config.yaml
num_hidden_layers: 16
hidden_size: 384
num_attention_heads: 6
num_key_value_heads: 6
head_dim: 64
intermediate_size: 1536
vocab_size: 2048
hidden_act: "gelu"
norm: "layernorm"
norm_place: "pre"
norm_eps: 1e-05
positions: "rope"
rope_theta: 25700.0
rope_fraction: 0.25
qk_norm: false
attn_scale: 0.125
bias: "qkv"
tie_word_embeddings: false
parallel_block: true
init: "normal"
init_std_qkv: 0.0245
init_std_o: 0.0
init_std_up: 0.0245
init_std_down: 0.0
init_mimetic: 0.7
optimizer: "soap_variant"
learning_rate: 0.00764
lr_mult_up: 0.754
beta1: 0.95
beta2: 0.95
lr_head: 0.0075
max_grad_norm: 1.0
warmup_steps: 200
schedule: "wsd"
decay_fraction: 0.698
decay_shape: "linear"
final_lr_fraction: 0.0
batch_tokens: 262144
max_seq_len: 256
doc_mask: true
train_tokens: 899800000
max_steps: 3433
dataset: "wikipedia_en"
Each number is 50 + 12 x the weight over its row's rms, rounded and kept within 0 to 99. Layers, rows and columns count from 0. The size before them is the row's rms in percent of the matrix's.

# layer 10 MLP up, 1536x384, rms 0.208, rows 398-410, columns 256-383
095:56 44 44 65 54 36 31 57 81 47 56 41 57 51 57 57 64 53 44 66 46 49 66 43 53 52 59 47 57 58 48 40 37 37 69 67 39 62 53 58 65 32 44 75 55 49 46 63 39 44 39 48 40 44 43 38 72 30 33 55 48 55 53 57 68 61 44 58 50 41 40 75 34 57 59 50 45 45 71 33 61 40 56 61 73 31 55 54 63 60 40 33 49 54 48 51 60 31 44 42 45 48 43 36 31 26 58 52 36 72 53 53 37 47 42 54 37 61 35 34 51 62 48 54 48 47 61 47
101:65 41 60 70 68 17 42 80 17 50 60 50 42 65 48 43 38 52 55 53 27 51 59 76 59 60 46 64 66 27 43 46 51 43 71 46 67 70 45 69 69 56 41 47 55 32 49 15 64 31 31 56 41 60 79 38 52 50 56 34 50 33 56 61 58 80 49 50 34 37 39 39 51 55 46 41 54 65 38 33 38 56 44 62 74 46 41 48 39 53 48 49 49 34 71 37 26 30 39 35 46 62 50 65 62 51 44 54 49 24 52 51 43 60 57 36 48 42 51 37 48 44 58 37 49 58 73 57
103:50 48 54 46 68 44 45 47 53 55 46 23 63 47 71 56 22 47 56 58 60 48 60 69 36 39 33 52 55 56 40 59 37 53 64 68 47 46 67 41 54 41 55 65 62 51 67 40 26 69 27 66 41 59 61 32 60 38 65 47 32 62 24 62 54 52 48 58 57 69 30 47 40 19 55 73 55 62 45 59 46 51 44 54 45 62 61 30 53 47 59 56 49 47 53 33 46 50 32 59 57 52 55 39 45 45 45 69 53 55 28 63 53 52 46 40 43 43 58 35 54 46 64 55 48 44 55 48
100:64 48 35 40 35 58 53 65 65 56 39 48 61 64 60 58 49 71 51 40 63 59 52 63 72 49 42 57 60 41 61 68 56 40 57 55 63 36 61 33 58 82 46 40 40 73 65 46 39 43 56 50 38 59 58 30 51 69 49 52 34 61 56 67 38 41 50 42 40 27 42 45 47 51 59 40 54 37 36 44 56 44 54 55 40 41 48 45 55 47 34 92 47 48 34 67 77 47 49 45 52 37 43 57 59 41 46 50 42 42 45 55 58 58 30 43 45 16 55 63 38 88 38 55 61 47 42 57
099:47 54 47 65 55 60 47 32 55 64 60 59 65 38 56 62 52 43 61 42 45 51 54 49 61 31 40 48 45 28 54 36 39 41 71 57 58 43 43 44 53 61 49 48 60 44 51 54 42 65 40 58 52 44 42 34 40 39 50 45 40 53 69 39 47 29 47 46 40 49 38 38 63 54 57 55 57 58 41 24 53 55 62 64 38 47 45 69 70 40 52 46 51 43 46 45 47 57 53 33 47 48 36 47 46 57 40 49 48 40 43 56 60 63 55 35 44 76 57 70 57 81 55 49 61 35 49 42
100:57 63 49 32 37 59 51 67 46 47 38 47 45 56 59 32 58 44 42 59 65 43 51 64 53 62 35 75 67 43 58 52 33 38 45 53 46 41 34 50 44 52 79 46 58 64 33 39 58 68 56 51 55 36 39 36 46 38 43 59 66 42 34 57 23 42 43 40 63 43 41 59 50 60 45 34 41 58 29 39 45 41 58 31 51 52 55 45 51 81 44 36 55 58 42 33 63 33 54 63 46 65 54 71 30 45 60 65 67 63 27 42 42 68 66 40 60 54 43 65 53 58 55 92 44 38 52 58
096:53 53 64 54 65 60 64 46 48 50 25 53 51 53 56 58 57 37 52 35 55 44 52 43 28 48 68 43 46 64 67 51 45 46 31 52 51 45 44 45 38 45 66 42 69 59 45 62 65 59 33 55 47 46 56 50 51 11 65 57 64 50 54 39 28 62 66 47 34 62 64 48 50 72 55 59 29 48 58 53 43 45 46 41 46 76 43 42 45 45 52 56 17 62 55 32 58 41 41 63 31 53 40 51 39 58 49 42 40 57 53 53 30 56 68 63 50 36 57 36 55 40 30 67 33 74 52 40
092:33 79 60 43 31 53 58 48 31 58 59 53 45 55 50 60 60 52 63 59 59 50 52 53 40 56 64 55 61 44 65 42 54 48 63 37 58 51 40 24 36 66 34 27 41 37 32 53 47 17 50 39 41 64 56 40 53 41 55 51 55 54 61 58 49 26 45 41 63 59 60 65 58 48 32 70 61 45 48 61 41 35 52 24 45 54 46 45 37 52 55 55 45 26 55 39 46 50 48 33 35 26 39 34 65 53 57 56 41 51 52 41 60 67 56 39 53 50 49 53 49 51 23 63 59 43 64 59
095:54 61 62 58 39 58 53 44 49 65 54 62 50 37 48 41 51 48 36 38 69 47 50 54 26 52 51 50 41 33 63 43 65 49 48 45 53 53 53 40 42 72 49 47 54 66 58 37 43 37 35 61 59 42 55 19 57 53 59 39 44 66 44 36 46 45 60 57 66 52 62 41 59 71 28 60 61 54 46 58 60 55 43 58 76 47 74 50 58 48 14 19 45 59 53 67 62 56 63 53 32 35 38 58 51 50 26 54 28 40 50 42 49 51 48 47 19 49 57 47 51 27 40 34 47 55 39 38
089:57 52 50 65 34 66 58 60 60 58 56 49 42 61 62 44 52 60 36 26 36 70 43 39 41 59 43 84 42 29 34 42 51 64 50 69 27 43 51 43 59 40 66 74 21 47 54 54 61 60 45 46 64 49 67 41 56 51 59 44 34 66 46 22 67 45 38 54 54 56 20 49 50 41 57 57 55 48 63 42 45 45 52 57 50 50 58 54 36 67 52 52 56 63 51 60 39 51 65 52 41 83 53 46 39 30 58 48 53 52 45 52 77 63 62 43 53 34 41 52 41 43 51 64 47 61 41 38
105:33 64 28 62 38 39 52 52 46 79 54 07 42 43 35 50 52 49 41 50 58 49 45 38 23 67 46 60 77 57 39 45 44 45 48 47 52 39 69 39 29 66 33 56 37 48 50 62 63 58 62 34 40 47 58 59 63 41 41 45 42 44 59 50 55 45 43 30 39 45 37 46 47 45 61 30 44 44 47 55 37 56 39 53 58 62 30 33 39 35 61 31 56 69 57 53 34 55 31 37 44 71 55 32 46 50 69 26 38 66 16 41 62 51 58 61 59 45 44 37 57 31 48 25 68 23 70 66
103:65 49 31 37 63 70 57 44 53 37 54 29 52 52 53 46 58 62 51 43 57 30 39 52 43 51 52 66 61 24 61 59 15 53 56 52 43 28 31 47 54 80 53 51 39 48 58 45 43 29 40 27 51 40 55 40 48 71 59 30 51 56 51 47 35 57 36 45 39 75 54 40 60 48 60 38 63 72 60 46 56 37 47 48 63 26 44 44 52 43 45 50 59 46 25 67 40 38 51 46 48 47 35 60 72 42 46 64 47 50 45 58 18 39 25 30 39 54 42 41 60 58 44 61 62 69 59 42
102:54 54 47 60 22 45 62 30 68 28 26 36 51 50 63 44 74 43 62 52 27 57 57 64 50 51 35 49 44 38 77 48 39 46 45 39 41 37 54 67 31 36 36 58 51 55 35 64 54 55 48 43 52 53 47 39 42 59 41 40 60 34 28 74 30 72 54 58 51 38 68 71 44 45 42 38 60 53 56 56 50 53 69 36 34 62 42 62 46 40 51 55 53 52 35 38 60 69 68 36 40 41 33 45 53 35 66 53 59 43 30 50 38 44 57 53 40 50 70 49 66 44 46 54 39 57 57 40
# layer 10 MLP down (transposed), 1536x384, rms 0.289, rows 398-410, columns 256-383
088:44 79 48 56 26 55 49 37 39 71 38 56 49 72 55 47 35 76 55 57 52 57 22 52 41 42 54 57 39 55 37 63 57 43 46 46 51 33 39 58 44 70 36 50 41 46 80 41 55 57 61 50 56 62 56 56 63 47 59 52 38 57 50 56 65 38 64 33 49 65 47 58 47 59 60 42 78 49 10 46 50 49 41 41 41 64 46 68 42 54 59 57 50 48 62 63 44 67 73 57 53 60 54 38 69 66 50 46 50 42 64 26 72 52 49 49 74 47 49 66 55 50 48 59 43 44 38 39
096:55 64 61 62 26 87 43 60 37 56 55 67 45 45 42 41 38 48 31 52 78 57 55 45 52 52 54 44 61 53 70 42 75 49 39 53 53 47 64 50 58 54 58 36 55 41 39 54 52 35 51 41 64 45 72 55 52 62 47 45 71 62 68 46 60 45 66 53 71 47 52 51 52 54 39 61 46 45 55 27 46 71 40 34 35 52 37 61 68 39 56 40 55 34 47 46 50 61 56 39 49 46 59 39 65 65 41 65 26 70 61 43 42 67 53 68 54 35 51 37 50 51 50 30 52 37 52 55
099:60 40 39 55 40 60 52 54 53 51 43 73 54 48 40 46 74 48 52 47 36 39 75 66 62 70 51 34 42 44 53 42 67 48 47 54 64 47 37 63 64 49 24 44 56 55 40 51 54 71 58 52 57 68 61 80 65 72 36 54 67 67 44 41 46 53 48 56 67 26 50 46 64 53 58 49 47 43 69 50 33 36 46 64 55 55 59 43 56 60 49 53 46 71 29 55 51 54 39 34 51 43 28 58 51 55 62 38 57 59 76 46 29 46 38 35 45 81 31 43 36 49 58 39 57 71 36 74
100:44 36 38 59 36 49 41 41 49 58 64 47 23 38 46 69 44 51 65 66 50 36 40 32 47 48 60 64 29 50 47 62 58 53 44 70 64 64 51 68 39 25 76 57 26 40 42 53 57 66 41 38 84 75 54 41 53 56 40 58 64 38 67 36 80 47 57 56 36 40 32 34 66 55 58 61 45 64 49 63 57 61 36 35 45 83 38 39 44 30 53 40 41 65 48 55 54 65 55 31 61 39 50 57 52 45 41 23 44 73 58 81 63 69 52 71 62 64 41 57 50 34 44 47 69 44 46 34
100:78 59 60 61 60 34 53 39 39 40 43 59 37 60 57 45 54 48 66 63 37 53 55 50 75 78 49 57 32 65 43 61 58 39 74 46 57 26 68 54 50 56 43 45 53 61 69 41 53 35 54 51 62 44 53 33 59 50 57 44 42 53 58 56 36 51 59 42 44 61 72 34 56 52 53 53 34 47 55 29 42 59 59 49 29 35 39 49 46 44 60 53 59 61 59 78 57 69 53 45 57 42 43 71 49 30 48 46 40 44 83 64 62 56 32 49 32 58 24 53 40 51 60 47 50 51 47 57
098:49 53 31 58 77 17 65 52 64 37 57 56 55 38 56 34 64 59 47 70 37 44 57 65 47 30 68 39 53 48 57 58 47 58 48 52 39 60 60 53 53 48 42 53 76 55 53 58 54 45 40 67 66 30 62 36 58 46 56 34 51 30 67 51 50 61 56 52 48 18 48 52 48 49 38 49 76 53 71 39 51 62 62 66 49 59 58 58 48 55 50 38 49 37 35 46 43 48 48 48 79 40 68 62 45 42 59 62 49 51 43 44 56 59 36 37 65 66 42 50 61 76 54 88 47 45 42 88
100:38 69 42 59 62 47 64 65 42 58 63 45 30 55 26 78 60 56 42 42 44 43 46 45 54 52 63 41 48 52 52 43 49 46 51 48 52 59 41 59 32 44 52 68 54 53 27 46 59 71 60 53 45 56 39 54 35 44 59 45 45 38 63 60 52 46 52 66 70 69 54 60 50 61 48 51 53 50 53 51 60 59 19 32 46 49 57 60 67 51 78 45 50 37 68 43 54 54 65 51 52 33 52 58 52 57 36 41 32 55 80 39 56 58 48 46 40 55 60 55 58 36 47 53 64 61 60 42
095:55 44 49 42 61 60 43 47 22 48 39 60 38 50 56 33 51 56 71 67 63 49 50 57 24 61 63 57 49 57 51 44 59 41 43 76 56 46 43 36 38 53 58 72 48 46 54 55 51 36 37 53 40 65 62 36 35 53 38 49 36 55 66 60 48 40 27 55 45 47 56 35 68 55 35 39 50 41 53 44 64 58 42 30 38 47 41 59 51 57 66 49 50 60 42 56 66 54 45 51 45 13 43 31 38 41 46 46 36 51 57 48 62 55 45 52 41 68 60 36 49 56 21 52 29 49 60 48
097:42 52 58 48 45 53 63 44 57 38 42 58 33 67 30 59 59 29 67 66 42 56 31 43 55 48 49 67 53 48 56 56 48 43 62 50 47 23 64 50 48 40 55 57 48 50 38 46 73 46 76 56 38 57 44 53 44 55 48 34 43 49 58 50 69 32 56 46 74 67 55 54 55 51 33 21 33 41 73 51 42 58 36 37 40 75 49 54 52 63 53 51 50 29 27 54 36 49 39 71 63 50 56 56 71 54 50 44 67 58 44 64 62 44 59 60 61 21 40 48 58 49 54 59 72 42 50 53
095:42 64 37 62 60 52 51 86 45 33 45 47 62 27 54 44 45 43 52 98 79 49 37 34 52 09 48 44 49 74 65 65 51 58 28 53 61 53 46 58 58 44 49 39 66 71 41 57 44 57 57 49 41 51 43 36 30 39 30 60 65 45 61 33 50 61 57 57 50 51 39 70 67 56 49 45 47 58 43 46 48 55 44 42 35 58 52 62 63 51 59 43 64 43 57 65 70 58 28 42 52 34 32 54 59 42 62 70 45 61 52 33 36 42 62 38 65 66 41 59 47 46 44 37 50 60 67 40
099:65 36 62 58 54 36 32 60 47 60 62 47 37 74 53 63 49 58 61 63 45 70 40 56 71 47 60 50 26 66 48 27 49 44 44 57 53 63 47 47 54 40 59 31 53 42 49 21 38 68 59 37 69 57 39 07 36 55 66 69 50 46 54 51 38 32 70 58 57 59 36 64 46 51 40 77 70 69 52 56 53 41 36 77 55 56 37 66 61 69 54 34 56 62 35 72 35 45 58 52 67 44 46 34 58 45 38 52 46 58 53 40 20 53 42 56 64 66 49 47 32 64 62 62 33 67 58 37
100:43 68 68 38 56 56 48 60 49 43 36 65 35 45 68 41 57 44 56 74 39 53 57 42 47 59 54 56 18 62 58 41 52 46 24 49 48 43 60 43 43 56 36 30 46 67 50 71 51 77 41 46 43 62 50 42 50 49 37 38 57 42 59 35 46 62 36 43 46 31 51 49 38 36 50 49 37 56 61 34 43 39 59 61 62 58 38 43 39 57 49 08 38 52 62 51 56 50 70 48 56 51 56 37 47 47 52 34 38 36 77 36 70 35 75 41 35 56 83 74 71 33 50 53 74 43 62 55
101:56 66 44 39 63 32 52 73 55 23 54 58 57 73 58 33 45 65 22 47 47 43 46 38 73 43 56 65 43 46 44 69 57 53 22 53 36 69 37 51 48 68 59 66 46 52 53 47 61 61 58 55 43 29 35 35 50 28 55 60 44 58 71 45 73 42 50 65 58 75 49 48 59 40 46 54 57 44 36 56 80 34 51 46 47 64 56 63 41 55 51 43 68 39 41 61 54 52 45 63 57 47 49 54 55 47 52 52 33 55 58 59 35 54 72 36 52 72 37 53 66 50 48 26 48 56 56 45